python train.py --num_hidden_layers=15 --hidden_size=384 --num_attention_heads=4 --num_key_value_heads=4 --head_dim=128 --intermediate_size=1536 --vocab_size=2048 --hidden_act="tanh_gelu" --norm="layernorm" --norm_place="pre" --norm_eps=1e-06 --positions="learned" --qk_norm=false --attn_scale=0.0884 --bias="all" --tie_word_embeddings=true --parallel_block=false --init="normal" --init_std_qkv=0.0246 --init_std_o=0.00389 --init_std_up=0.0246 --init_std_down=0.00224 --init_mimetic=0.5 --optimizer="laprop" --learning_rate=0.000792 --beta1=0.95 --beta2=0.99 --weight_decay=0.25 --lr_head=0.0054 --max_grad_norm=1.0 --warmup_steps=422 --schedule="wsd" --decay_fraction=0.819 --decay_shape="linear" --final_lr_fraction=0.1 --batch_tokens=65536 --max_seq_len=2048 --doc_mask=true --train_tokens=626600000 --max_steps=9562 --dataset="wikipedia_en"
Each number is 128 + 24 x the weight over its row's rms, rounded and kept within 0 to 255. Layers, rows and columns count from 0. The size above them is the row's rms in percent of the matrix's.

# layer 12 MLP up, 1536x384, rms 0.0309, rows 1018-1086, columns 336-383
size [103 114 100 101  92 107  97 104 116  99  93 108 111 100 106 101 103  99 102  92 110  92 107  93  95 101 103  89  94  92  96 103 103  96  93 109  91  98 103 112 105  97 100 103  99  98 101  97  98  89 101 101  93  96 106 109 104  98  98 110 109  95  99 104  96 102 101  99 108]
[[116 132 148 133 154 137 133 151 137 130 126 156  93 107  83 112 110 167 134 146 143 126 126 113 145 187 161 123 120 153 147 145 153 159 166 138 138 180  83  99 147 130 127 124 104 133 149 100]
 [112 115 145 105 105 124 107 170 145 119 115 149 120 113 145 136  97 103 174 159 131 186 157 152 153 127 108 131 116 108 130 116 167 160 125 134 102 141 118 126 149 148 126 140  91 199 118 123]
 [148 139 136  83  91 148 124 112 160 127 136 121 138 169 171 152  97 135 111 155 137 112 182 110  85 124 143 137 125 103 108 147 136 145 161  89 161 155 153 124 124  78 174 122 143 145  98 128]
 [180 133 150 131 109 150 161 119 136 127 171 144 112 136 112 122 120 132 143 156 114 140  95 117 141 157  95 109 132 164  98 160 110 128 122 139 134 136 105 129 141  82 117 121  95 132 135 128]
 [134 127 136 158 117 137 103 111  88 121 100  82 140 112 118 109 149 107 133 127 102 188 131 178 109 151 120 117  97 106  99 104 154 163 152 130 154 136 114 151 160 147 103 150  99 130 128 167]
 [151 125 133  85 152 107  90 151 138 100 154  98 120  85 121 130 101 159 127 134 125 136 144 109 174 137 144 127 116 113 162 135 130 147 123 102  75  88 192 142 121 138 106 168  81 159 147 133]
 [ 89 130 141 127 145 159 112 116 111 112  98 121 114 139 144 120 107 146 125 113 123 168 153 146 109 152 165  80 149 122  94 127 160 131 107  79 104 109 114 158 154 121 109 108 138 171  91 132]
 [140 155 126 115  89 127 102 145 154 150 112 131 140 180  83 150 101 127 115 123 100 159 144 163 172 130 178 124 135 152 162 103 134 122 144 139 119 127 152 168 128 126  93 140  97 108 142  40]
 [144 166 104  93 115 128 109 147 166  92 128 132 128 122 149 148 121 141 148 126 125 136 188 159 167 120 206 158  64 114  90 153 175 151 122 150 117 141 155 123 120 134 135 120 143 114 137 152]
 [104 116 139 100 162 133  97 149 157 128  85 120 100  91 143 105 122 102 169 144 121 129 143 116 124 120  96 139  66 109 101 150 117 145 135 154  77 122  77 117 114  83 107 155 122 152 126 158]
 [168 117 126 120 119 110 145  98 121 112 143  86 136 161 156 116  96 140 152 129 119 102 157  99 116  92 141 128  91  82 147 129 144 172 140 120 137 136 119 140 161 137 121 152 122 114 137 150]
 [146 198 103 141 171  91 164 109  89 124 118  85 106 127  72 119 153  97 101 112 109 147 159 122 151 139 192 151 114 144 125 139 148 151 137 142 147  94 165 125 115 149  73 124 130 142 175 135]
 [164 119 164 101 111 102 168  96 133 101 133 112  85 132 126 135 100 137 141 146 140 136 149 112 107 123 133 127  96 152  92 183 167 158 147 114 155 144 157 133 145  76 151 145 127 148 128 128]
 [140 161 110 143 147 144  92 135 150 101 128 101 143 109  72 121 142 142 126 129 121 158 105 153 103 123 153 157  70 135 118 146 160 134 145 112 106 122 119 135 121  67  83 118 112 114 163  80]
 [102 154 162 104 113 133 100 123 126 105 137 152  97 117 111 118 109 151 113  97 112 152 152 138 103 113 134 123 115 135 129  90 126 163 136 144 109 117 159 115  94  88 146 169 117 145 134 130]
 [121 151 145  90 134 136 122 112 164 106 159 101  99 139 138 116 118 153 133 106  93 170 191 159 177 136  81 125 145 181 131 148 130 148 135 116  84 129 197 130  62 131 146 150 105 144 137 131]
 [151 121 135 131 134 139 169 109 156  80  70 122  93  84  89 119 149 130  99 120 112  90 149 126 102 147 152  87 139 174 126 104 136 143 145 165 118 131  79 124 112 119 175 120 118 118 151 127]
 [132 113 148 114 104  92 148 159 126 104 134 142 183 162 127 134 139 131  99 137 108 131 131 106 127 129  96 147 107 124 136 168 174 144 146 138 129 131  86 110 134 108  80 155 128 142 119 149]
 [161 108 134 160 169 111 146 118 147 115 114 101 149 113 145 144 100 123 199 116 107 101 129 137 164 128  96 170 113 117 142 188 141 133 133 107 101 115 158 161 149 141 143 132 131 148 143 127]
 [175 119 150 147 138 114  91 127 172 133 113 174 105 112 134 172 146 166 129 169  92 131 134 164 146 119 162 160 148 162 150 157 113  95 103 151 133 126  98  83 109 135 122 113 138 103 129  90]
 [191 114  98 165 153 116 130 116 141  93  95 126  69 126 127  99 116 122 111 155 123 178  89 140  80 141 139 114 130  96 108 155 141 117 180 113 152 146 119 131 139 127 138 177 130 137 132 109]
 [163 146 154 124 109 153 160 120 136 130 107 142  98 100  77 130 144 171 131 135 132 160 109 182 136 131 119  97  94  97  73 116 155 138 135 137 139 118 112 131 127 122 167 136  94 144 135 108]
 [152 159 131 113 154  95 168 131 127 120  67 133 128 134  66 110  95 171 147 118 125 175 177 144 147 141 162  77 132 134 132 113 127 129 109 143 122 159 122 144 135 115 155 108 155 188 195 106]
 [122 165  92 145 192 113 126 145 151  90 104 108  81 141 122 106 126 137  84 100 115 102 134 146 150 140 106 118 147 146 142  83 140 132 138  82 123 128  96 121 132 153 103 127 131 130 101 119]
 [148 112 158 140  74 192 120 101 100 122 118 110 134 107 141 131 121 122 130 158  71 146 141 129 114 174 128 129  83 120 134 129 110 154 156 116 109 120 169 123 118  83 148 103 131 161  96  90]
 [150 193 128 129 130  63 138 153 133 121  62 115 120 121 125 136 122 125 162 115 128  99 148 105 152 167 139 144 175 103 128 148 146 110 127 156 129 139 159 173 150 149 140 159 132  85 120 177]
 [103 131  85 116 117  87 137 119 132 130 152  92 112  78  96 164 135 156 147 176 101 128 142 146 123  90 171 112 107 113 111 157 124 123 148 137 133  68 145 104 124 116 159 161 116 144  97  90]
 [146 155 127 135 150  88 176 157 151 125 109 104 151 121 122 132 126 132 142 103 130 120  96 104  89 110 128 178 123 148 180 169 167 112 129  84 103 116 138 119 144  94 126 133 123  92 119  99]
 [115 137 104 142 113 106 134 134 151 118  91 120 127 119 137  87 112 145 121 141  98 117 138 128  94 135 157  98 145 131  75 162 165 185 173 124 145 120 112 114 124 122  99 171 132 132  92 134]
 [128 150  80 137 117  78 128  99  99  91 131 128 107 184 107 103 119  92 127 133 114 148 145 126 103 124 107 136 137 125 153 131 123 124 155 121 162 118  88 143 121 129 134 149 115 146 177 123]
 [116 107 108 109  93 138 102 120 100 124 107 112 117  97 131 120 112 120 130 114 112 128 147 105 126 109 128 108 113  92 143 126 149 133 118 113 118 122  84 161 113 126 149 149  90 172 186 131]
 [140 120 139 132 118 106  99 143 157 130 110 112 127 150 163 142 117 105 191 141 120 122 163 132 102 119  81 157 144  99 149  84 136 142 163 124 148 133 137 109  83  96 118 172 106 109 104 122]
 [168 166 143 114 197 111 161 108 103 134 114 134  80 109 118 149 156 111 128 123 156 145 155 133 115  76 104 124 123  83 126 106 120 158 143  60 106 137 101 116 154 128 167 156 108 160 144 101]
 [140 130 138 119 144 165 129 112 101 150  85 115 118 107 111 126 140 123 140 119 138 143 133 136 134 102 148 112  96 130 124 155 117 105 162 138 125 130 108  96 127 137  89 116  90  87 145  62]
 [147 142 106 161 172 134 129 128 124 152 195 113 137  87 119 130 121 139 159 118 133 139 127 144  99 111 117 112 111 134  87 138 116 143 147 127 130 162 112 126 104 118 134 142  96 153 104  88]
 [140 101 113  91  86  64 118 118 130 132 124 111 146 104  76 137  94 167 140 104 126 107 128 174 115 143 137 136 104 125 162 181 109 147 125 146 167 104  95 120 173 104 102 163 146 135 149 115]
 [122 163 132 102 155 116 123 106 118 120 142  80 117 138 112 138 120  98 120 128  93 138 151  77 123  98 126 194 131 142 133  98 144 153 161 157 139 118 149  99 114 122 107 138 152 105 105 174]
 [128  91 160 112 175 124 111 118 161 113 123 123 180  82 129 134 151 105 130 116  92 110 115 118 145 159 116 122 130 129 179 165 164 113 146  99 123 103 128 115  89 119 153 160 128 104  88 133]
 [120  95 113 133 166  99 143 103 147  97 148 116 123  88 127 134 114 139 181 143 115 171 143 118 126 139 148 158  94 133 121 103 123 122  88 125 124 117 106 150 140 134 140 132 106  98 167  76]
 [141 145  81 155 127 136 110 154 127 114  96  71 167 120 111 131 146 110 165 108 128 158 130 137 144 102 126 100 123 149 137 147 123 123 131 102 100 142 130 185 143  78 123 116 149 151 108 102]
 [123 125 105  97 148  85 114 103 152 114 113 125 131 121 104 125 163 143 122 171  86 154  90 146 122  84 204 122 123 151 108 105 139  97 156 163 174 131 131 173 111  95 124  99 135 122 145 109]
 [130 163 139 149 103 159 119 150 125 105 132 120 123  97 162 121 107 187 111 129  80 146 136 101 160  88  88 115  99 119 145 141 144 145  97 140 139 116 152 161 125 141 126 124 133  94 162 141]
 [142 103 124  74 112 154 127 107 130  76 139  89 109  72 108 121 100 147 139 153 126 126 107  48 126 156 135 134  74 130 115  99 159 132 110  86 133  70 113 142 130 123 122 108 104 101 118 111]
 [162 177 139 124 111 121  92 128 114 103 143 114 144 107 181 149 102 155 130 132 157 131 144 130 105 132 145 126 127 113 118 159 123 123 141 119 172 140 136 101 134 130 134 153  97 130 124 116]
 [130 121 136 148 134 151 135  94  84 130 124  99 109 120 154 124 138 164 154 141 160 162 120 154 111 146 155 131  83  91 136 163 139 172 138 169 133 174  76  98 181 140 127 130 130 139 115 116]
 [206  86 150  81 120 150 136 141 138 127  79  82  84 149 136 149 169 132 111 125 113 125 190  91 134 149 130 133 123 169 167  91 108 142  86 130 112 136  94 102 114 133 138 119 127 125 128 136]
 [174 112 114  96 114 173 116 137 158 116 125 153 146  64 136 135 115 144 145 148 106  99  84 125 139 139 130 106 109 161 155 144 157 125  99 121 143 130 118  82  86 148  88 154 115 120 130  86]
 [108  86 105 127 135  84 147 125 156 124 151 128 104  78 165 148 120 138 134 160 124 128 106 126 123  75  87 120 115  99 124 135 124 117 135 136 150 105 103 151  74 159 134 112 116 179 143 165]
 [105 176 185 135  96 188 150 152 130 131 123 136  76 117 130 154 117 152  95 179 138 176 108 127 163 162 146 134 134 116 144 191 123 118 128 109 143 114 169 166 138 178 126 124 114 150 131 127]
 [152 144 113  81 129 102 120  93 116 108 104 139  91  92  73 107 117 123 125 137 133 145 141 157 124 133 153 117  95 141 113 134 161 149 173 124 100 106 115 116 103 119 127 160 115  88 147 113]
 [116 109 152  96 136 121 147  83 140 108 135  76  87  97 129 140 140 109 135 106 106 179 177 133  87 107 121 136  73 165 129 146 121 137 153 143 154 148 135 129  54 115 125 115 143  91 146 130]
 [137 117 102 138 129 148 155  76 141 107 106 104 142 162 154 113 136 175 148 164  95 142 150 149 131 158 137  91 105 138 106 140 162 144 102 124 126 140 121 117 107 115 111 101 120 154 145  88]
 [136 128 128 141 139 150 113 102 105 144 136 145 125  91 124 129 142 143 134 126 125 123 120  83 176 143 159 124 114 132 145 122 145 155 134 142 131  91 146 140 178 106 152 137 104 128 187 120]
 [153 131 169 136 100 128 135  92 169 115 128 142 199 135 129 101 137  89 172 135 109 151 100 128 146  81 103 151 139 123 108 133 118 103  88  88 132 130 178 116 149 120 147 134 150 128 151 111]
 [ 99 108 105  74 121 111 141 121 152 131 132 138 144 112 134 130 136 173 115  85 115 145 113 149 148 105 136 138 132 135 120 142 146 177 148 116 139 153 146 185 153 110 117 107  96 120 146  95]
 [114 131 113  80 109 124 108  97 166 107  96 108 155 131 107 134  52 119 183  99 115 112 150 112 159  76 135 138 136 133 154 166 120 108 137 122 128  91 118 185 143 132 165 149 145 131 112 101]
 [146 145 112 154 107 107 126  92 118 152  93 116 129 120 125 118 138 162 146 131 111 150 140 140 127 162 101 161 126  74 165 168 168 159  91 151 172 163 105  98 148  93  83  98 138 136  86 140]
 [172 133 136 112 163 157 137  92 119 125 181  79 102  94 152 123 151  98 130 138 150 178 119 129 131 101  80 140 123 153 125 116 109 128 147 132 103 113 130 126 167 112 147 148 168 130 149 116]
 [122 108 173 128 129 104 137 134  72 138 111 150 127 167 119 143  73 149 176 104 114 140 139 132 134 124 102 128 131  98 137 159 120 150 161 118 183 120  99 116 138 130 151 154 126  89 123 155]
 [127 155 132  88 105 144 112 126 126 112 132 167 113 117 107 161 133 110 181 138 106 128 154 108 130 131 146  95 143 103 176 126 159 167 108 115 137 132  94 126 133 117 115 128 102 157 155 113]
 [119 132 122  91 143 132 139 125 127 119 122  92 116 137  75 119 113 142 123 173  82 122 134 146 110 121 118 102 141 121 106 151 158 149 121 133 143 123 144 142 108 117 127  82 102 105 124 134]
 [190 150 147 115 168 109 114 117 102 133 119 139 109 111 108 141  93 125 130 152 102 134 146  87 107  96 103 129 123 127 118 172 150 127 130 145 144 113 119 127 115  82 145 127 170 160 185 172]
 [ 90  93 115 132 138  88 163 127  83 113 149  75 103 113 132 111 113 138 165 112 159 126  85  94 116 104 139 111 130 123 141 176 138 163 126 157 127  92 110 123 132 134 101 138 104 160  94 141]
 [120 145 188 149 140 143 134 143 145 118  93 108 145 129  99 128 126 114 149 149 138 147 128 110 146 121 158 155 124 125 210 154 128 103 107 128 137  79 130 108 160 114 124 124 135 152 131 123]
 [140 142 146 148 153 112 159 112  94 132 136 167 146 142  95 136 107 148 164 130 138 119 164 135 118  90 138 152 138 127 118 156 105 129 153 152 157  96 110 101 149 124 117  91 155 148 152  96]
 [151 131 125 118 142 150 169 111  97  83 127 107 139 150 124 160 136 130 103 133 129 118  89 101 115 160 153 102 130 150 155  94 164 132 114 119 119 153 123 147 121 151 110 127  95 194 108 128]
 [142 149 123  99 133  98 113 127 156 119 146 139 154  73 111 129 119 147 146 131 108 120 116 109 175 188 143 124  78 107 133 178 120 133 131 130 116  83 115 120 127 121 154  96  95 125 189  96]
 [143 123 115 101 137  79 136 132 148 142  99  61 148 150 133 141 143 101 135 130 154 122 137 184 118 153 157 109 132 141 147 132 128 132  93 115  83 127 130 148  79  91 159  94 163 121 152  59]
 [123 124 118 156 134 128  79 149 154 116 130  93 128  94 141 140 156 142 144 123  85 132 178 151 137 113 205 137 121 119 123 140 130 104 156 153 108 131 148 122 165  69 141 138 103  57 157 136]]
# layer 12 MLP down (transposed), 1536x384, rms 0.032, rows 1018-1086, columns 336-383
size [ 97  87  94 100  98 109  91  90 110  99  97 101 104 103 124 102 109  95 104 104 114  98 106  93  91  99 104 108  98  89  89  90 101  90  98 105 102  99  91 106  93 109  87  97 100 110 108  92 106  96  97  99  83 106 104 111 102 110  98 109  99 100  91 104  90  98  94  93 104]
[[118 134 129 119 155 134 127 120 155  75 121  92 130 121 112 112 143 162  93 119 144 121 119 111 132 130 160 117 165 138 117 105 114 151 124 165 112  67 124 147 110 128 126 108 136 149 153 109]
 [104 127 122 136 130 117 117 131 135 190  77 132  93 118 145 161 176  93 103 143 142 156  89 133 136 136 118 140 141  83 102 122  98 117 140 166 136  86 127 141 148 155  85 143 130 128  84 127]
 [ 97 104 139 133 122 121 157 119 161 142 146 153 131 111 145 115 117 118 141 148 124 112 116 148  80 122 115 123 132 145  71 129 126 113 119 180 179 155 120 113 135 166 124 124 130 122 115 141]
 [125 149 135 129 126  89 115 144 104 137  79 158 148 118 140 108 159 150 132 102 133  61 119 148 115 133 105 145 153 123 113  90 122 133 148 132 102  96 116 184 110 139 123 148 126 172 124 137]
 [135 134 124 138 141  71 178 110 117 157 113 139 131 121 151 120 157 134 178 125  64 102 108 139 103 114 124 157 114 118 176 128 133 121 111 141 131 140  88 171 121 124 149  96 177 105 123 128]
 [129 120 150 109 161 145 171 137 131  44 144 127 104 151 134 139 104 143 120  73 116 126 136 100  76 162 128 117  96 128 124 132 111 142 131 170 120 169 170 134 165  70  88 121 105 135 151 163]
 [141 152 128 135  97  96 156 132 134 112  91 140 112 151 144 171 138  97 143 107 165 113  94  90 161 121 126 113  95 132 173 130 134 134 139 107 139 147 139 110 117 107 107 121 166 129 124 108]
 [116  92 112 139 134  99 135 122 137 157  87 122 131  77  85 141 134 135  81 138 138 115 140 120 105 140 152 162 138 119  81 175 166  98 118 157 147 160 139 157  99  80 102  92  92 132 147 120]
 [ 67 132 130  93 129  96  99 134 121 146 126 156 144 137 151 162 128 172 132 110 109 148 135 131 166 172 118 132 105 115 111 144 115 153 159 124 107 139 138 125 136 118 154 113 120 122 147 126]
 [130 141 126 120 132 139  83  87  79  73 156 125 122 141 167 107 141 119 130 132 125 120 136 111 103  95 190  98 117 167  78 110  72 118 135 131 133 166 123 166 119 147 110 119  69 159 120 128]
 [112 162 107 145 114 153  94 170 137 106 147 117 117 108 140 106 150 145  72 110 132  95 126 159 139 114 141 158 125 171 137 165 136 137 139 101 156 118 158  86 149 156 145 172 150 104 107 136]
 [103 139 136 115 157 127 128 104 130 164 166 146 134 105 138 136 128 125 104 163 121 155 157 125 137 148 102  99 125 134 120 112 125 112 109 145 117  81 114 159 113 148 168 101 137 103 145 107]
 [134 103 109 157 121 130 163 124 163 116 118 106 141 138 103 161 125  93  97 118 127 114 142 190 108 103 118 125 141 151 127  76 112 119 136 140 134 105 169 130 114  99 141 121 111 135 137 104]
 [141 142 110 160 118  78 140  87 125 182 125  68 119 117 104 129 121 121 130 156 178 111 110  97 127 113 119 139 174 113 112 129 118  98 146 135 164 138 121 141 158 100 126 156 135 116 122  94]
 [131 124 120  97  85  83 130 115 150 121 104 120 106  74 174 164 109 124 114 165 127 105  93 154 143 120 105 121  95 115 114 117 115 121 119 124 132  90 152 156 127 114 138 163  69 125 151 144]
 [ 94 163 140 150 117 116 126 111  81 120 162 149 113 131 139 102 150 109 145 167 126 186  97 131 143 150 188 103 133 146 153 124 117 143  95 158 108 104 122  98 118 132 124 119 120 151 155 150]
 [129 182 126 128 140 119 150 141 137  86 150 156 126 146 121 161 102  94 147 147 179 123 143 126 143 162 140  90 118 118 110 143 116 152 113 119 147  85 102 134 163 160 130  84 127 114 117 109]
 [118  94 136  83 129 150  59  90 120 106 147 140  96 152 106  83 128 126 154 122 154 143 138 117 124  98 164 144 149 134 127 140 131 146 176 110 150 113 153 150 136 110 116 118 151 119  98 135]
 [129 116 111 101 141 147 166 113  65  60 133 176 136 167 155 116  99  95 124 171  76 140  93 134 137 133 124 114 119 126 112 109 154 159 161 115 121 120 153 108 148 128  99 119 105 127 112  81]
 [104 115 184 111 102  90 135 120 105  96 118 105 130 145 135 142 141  98  86 149 125 165 156 115 116 118 111 142 140 125 143 155 102 123  98 121  65 140 161 148 129  81 117 151  94 112 157 144]
 [141  52 114 123 148 107 162 151 104  70 152 128 135 135 169 153  97 128 128 119 135 101  93 107 133 166 124 146 136 112 164 154 138 121 129 117 152  91 135 123 181 126 102  97 110 159 132 110]
 [103 178 113 134 116 133 140 105 128 110 149 112 125 153 125  90 118 145 133  85 145 122 114 121  93 102 104 169 165 124 153 118 160 154 143 163 151 135 141 107 111 134 102 137 110 140  97  89]
 [160 118 155 115 154 110 100 127 119 175 129 120 141 121  86 162 119 146 113 141  94  88  78 134 127 208 156 178 134  95 119 110 143 148 128 159 101 110 167 122 103 160 105 142 162 111 154  98]
 [145 126 113 149  88 120  91 126 129  99 147 113 113 136 109 135 112 153 148  84 155 117 145 131 111 138 134  95 128 145 133 131  98 173 106  93 122  90 152 126 132 129 108 103  64 130 160 101]
 [103 112 127 144 150  96 143 144 138 106 161 113 158  94 134 130 113 144 143 152 180 144 117 141 164 147 105 166 143 100 152 118 138 151 181 155 165 131  92 146 123 106 136 148  86 166 133 134]
 [108 113 164 130 165 173 117 105 138  76 173 103 129 135 101  96  99 130 115 132 156 129 106 117  55  89  99 147  98 134 121 144 122 121 176 185 111 142 111 153 125 138 109 108 114 147 134 117]
 [104 128 101  86 166 139 112  98 138  77  86 107 147 145 135 118 117  89 126 141 123 124 130 141 126 130 142 102 143  96 134  96 111 126 111 106 103 139 122  63 159 105 111  93 131 117 169 134]
 [108 171  86 145 122 119 142 149 134  65 132 128 119 181 128  91 100 159 102  86  89  83 156 154 128 143 117 155 140 164 131 133 101 132 132 151  89 131  90 136 135 126 129 132 116 124 106 184]
 [178 127 170 110 172 145 133 141 126  88 142 183  83 134 105  88 145 137 105 115 122  95 116 139 137 154 125 175  97 124 136 161 138 147 123 122 156 133 106 122  93 119 147 132  98 148 119 144]
 [117 149 135 112  90 167  92 135 157 114  95 103 117  95  97 131 151 101 173 150 122 116 167 139 126 101 172 128 114 158 109 130 110  89 110 110 128 123 131 117 156 105 104 116 136 135 135 158]
 [114 120 154 120  91 116 133 126 146 139 128 153 140 140 140 112 126 109 157 123 100  61 110 140 136 127 125 135  74 122 139 158 127 112 138 178 108 117 162 100 118 134  94 153 149 133 155 124]
 [130 125  80 104 157 132 118 121 172 140  87 113 143 108 150 128 136 106  99  98 129  80 165 159 138 147 122 136 169  93 124 155  87 102 150 173 106 122 108 136  97 123 143 104 142 114  74 128]
 [ 98 144  86 120 111 132 127 123 107 122 133 154 116 110 124 121 115 149 140 125 151  73 163 142 136 115 162 120 132 111 106 113 170 149 145 155 129 127 182 149 125 139 166 120 135 114 127  93]
 [142 109  96 117 134 109 138 104 116 185 123  84 148 150  72 137 137  96 138 139 161  85 152 147  93 118  96 122 168 146 200  95  99 124 138 162 134 139 150 143 156 105 131 122 167 144 111 152]
 [127 120 175  91  74 147 125 105 136 168 144 127 171 126 123 122 127 145  82 134 130 147 123 109 105 101 138 153 162  88 151 138  78 140 173 111 120 149 123 155 149 136 132 137 130 125 130 170]
 [139 170 111 119 137 136 131 126 141 116 121 133 119 108 111 120 122  87 108 136 125 116 196 105 145 136 149 115 131 136 104 123 114 149 109 141 170 137  89 158  74 138 170 142 113  86 119 132]
 [ 95 165 142 164  61 142 114  84 137  85 156 100 148 170 107 120 141 100 136 134 136 126 150 105  85 110 152 177 138 152 155 151 121 125 130 145  77 112 111 134 107  93 140 109 127 153 133 112]
 [134 118 127 117 153 111 144 157 145  99 139 109 139  74 146 107 134  84 124 101 132 157 136  96 108 119 142 142 102 160 112 136  86 144 113 117 113 134 120 139 164 115  96 113  93 161 135 139]
 [147 142 133 149 145 151  78  91  91 205 139 132 141  85 149 125 139 150 120 129 137  80 129 119 125 143  97 100 154 167 149 147 161 117 130 102  84 122 187 117 113 110 119 107 120 153 154 132]
 [127 137 134  89  96 126 118 120 135 121 197 148 108 119  88  86 139 157 121 130 153 133  83 103 131 122 124 130 117 119 102 122 122 136  87 183 121 147 151 108 110 111 108 109 152 118  98 121]
 [124 142 173 143 116 128 110 107 121  62  95 128 141 168 108  80  95 105 132 123 165 148 136  76 138 148 108  99 101 113 157 153 119 190 121 181 118 112 117 191 138 123 140 170 113 170  99 104]
 [120 190 112 150 106 105 121 127 138  69 105 101 163 144 129 131 154 144 140 104 121 121 147 107 115 113 123 148 105 116 108 171 125 135 170  94 117 145 158 117 144 134 110 107 137 145 120 104]
 [134 141 127 136 112 129 118 132 165 127  99 148  84 140 143 142 117  96 127 152 132  88 154 145 145 102 114 141 170 119 152 156  87 124 151 167 149 106 175  90 128 122 106 137 162 132 158 115]
 [150 166 173  70 110 163 130  96 127  90 140 121  89 110 135 106 162 108 103 107  91 148 112 137 141 108 140 138 102 133 132 116 128 148 153  75 124 119 125 154 127 112 116 143 134 127 103 139]
 [137 193 130 109 122 153 149 118 138 122 115  68 123 147 169 123  91  93 108 140 153  91 153 113 142 125 136 160 127 158 124  96  66 139 153 102 121 110 129 127 136 105 114 125  89 125 134 137]
 [154 137 145  83 102 173 139 137 114  95 154 114 142 128 115  99 117 158 126 149 110  96 144 139 121 148 152 133 103 151 103 115  87 137 152 142 123  88 117 180 109 164 132 138 123 117 127 104]
 [116 119 151 120 136 117 112 155 138  78 143 140  96 104 131 109 135 123 148 136 132 108 135 159  87 208 125 145 127 119 105 114 141 150 127  83 163 131 139 131  93 123 142 101 150 126 137 162]
 [ 85 103  72 161 130 151 101 105 163 103 115 110 108 103 110 138 154 101 111  92 148 146 163 133 108 157 106 106 175 175 110 153 111 127 163 105 107  88 118 117  82 110 114 151  99  74 125 124]
 [130  90 146 120 138 114 123 105 141 151  91 117 106 129 134 106 100 133 151 142  91 159 141 114 133 166 103 142 125  82 114 110 155 124  91  90 148 102 119 126 129 138 153 149 144 127 141 115]
 [118 151 113 172 121 128 126 126 169 121 137 128 115 112 154  92 151 126 158 105 120 144 147 128 155 107 123 107  93  90 102 117 109 142 129 113 151 170 131 163 126 153 148 113 124 122 127 120]
 [134 128 106 148 145 160 129 122 111 113 119 133 169 147 138 110  91 129 114 112  91 112 118 106 138 133 116 166 124 120 158 145  99  83 147 166 139  95  96 121  88 141 128 102 130 115 115 157]
 [ 79 167 113 117 134 173 103 153 132 130 115 132 130 114 136  62 122 104 141 120  83 119 111 148 117 152 146 109  83 152 128 159 136 125 100 135 158  97 139  92 141 167 174 142 140 146  84 162]
 [130 164  91 127 132 131 131 186 153 144 111 142 150 153  85 126  96  63 120 164 147 149 113 151  86 135  97 153 126  71 137 126 163  60 160 120 136 145  86 100 109 147 132 135 122 116  96 124]
 [138  93 159 133  73  99  91 131 139  98 117 133 105 138 142 119 104 129 142 138 115 116 186 144 107 143 149 119 132 106 150 141 102  87 114  93 125 129  98 113 116 145 128 112 122 109 154 135]
 [117 103 168 100  72 156 157 146  98 118 124 131 122 131 137 143 126 122 153 137 127 149 115 126 141 101 101 120  97 137 134 113  96 102 130 119 145 170 127 106 129 136 114 119  82 145 172 162]
 [150 133 157 135 144 136 150 174 140 117 103 143 153 188 119  94  63 149 138 129  87 117 124 154 155  75 114 127 162 134 114  71  90 134 134 114 112  91 113 144 140 131 120 116 164 144 111 132]
 [151  96 160 115 153 129 144 100 102 115 134 127 135 129 111 123 125 125 150 115  97 141 106 156  96 108 132 114  77 112 154 128 137  97 117 142 123 168 137 113 143  90 164  93 108 164  78 165]
 [116  95 165 102  98 121  86 170 164  59 145 129 136 142  94  93 130 144 150 151 125 101 144 169 149 119 154 112 165 129 141 124 118 143 133 121 125 130 118 146 155 141 154 116 119 145 159 126]
 [120 136  94  94 144 175 173 108 123 114 138 106 117 136 127 163 108 116 131 123 113 161 146 108 147 109 106 117 116 124 110 129 140 127 114 159  96 128  91 121 126  86 142 154 118 111 117 106]
 [ 90 120 143  95 132 104 122 144 126 119 126 137 128 115 123 164 168 130 118  95  91 139 131  99 147 130 109  70  93 115 140 111 124 121 168 139 141 122 110 115  80 117 151 101 126 140 136  99]
 [126  85 106 118 155 111 155  95 124 177 134 137 131 159 165 145 128  92  83 112 128 163 133 116 116 164 116 111 127 128 117 154 122 125 143 113 118 119 153  76 143 133 111 132 161 123 142 155]
 [129 118 132 130 134 122 136 145 137  78 113 118 145 146 166 136 106 167 152 152 130 155 142 107 118 122 123 123 155  99 104 115 116 146 126 167 145 131 125 145  89 140  80 106 117  98  76 118]
 [158 142 180 155 134 149 123 141 116 104  98 128 100 189 101 142 135 115  74 125  96 127 162 132 128 177 112 147 134  81 112 111 133 114 115 108 128 109 160 109  70 156  84 107 172 134 100 139]
 [115 105 129  98 130 140 179 138 100  57 189 108 127 154 153 100 116 128 121 102 130 119 110 142 142 120 108 128 130  93 160 119  99  94 156 138 140 151 138 128 120 149 161 111 124 158 115 146]
 [108 121 141  87  97 128 147 132 145 148 135 112 151 120 132 115 106 147 169 121 134 133 173 123 160 135 109  95 140 112  88 134 116 127  86 144 143 157 170 135  82 164 142 113 148 148 102 129]
 [ 99 149 115 115 114 125  99 175 103 140  86 161 110 136 124 127 120 119 175 140 141 141 120 148 131 125 134 172 125 105 124 121 134 104 122 159 163 140 132 152 161 138 141  97 112  85 157  99]
 [182 170 130 142 133 140 119 153 117 129 131 100 112 102 132 186 155 118 161 149 124 111 122 122 125 136 162 150 125 118 115 125  96 113 144 133 100 128  97 123  87  97 131  94 151 166 187 118]
 [125 143 123 109 125 175 142 118 109 140 119 116 127 118 117 104 126 136 138 148 128  98 117 100 121  92 111 142 133 135 142 147 131 135 153 137 160 138 119 103 132 168 151 126 159 115 153 153]
 [129 101 142 147 114 117 135 118 119 107 132 149 146 128 109 148 123 144 115 172 128 129 127 177 129 116 112 131 141 105 105 157 124 121 149 111 166 145 154 104 104 121 178 126 135 125 119 107]]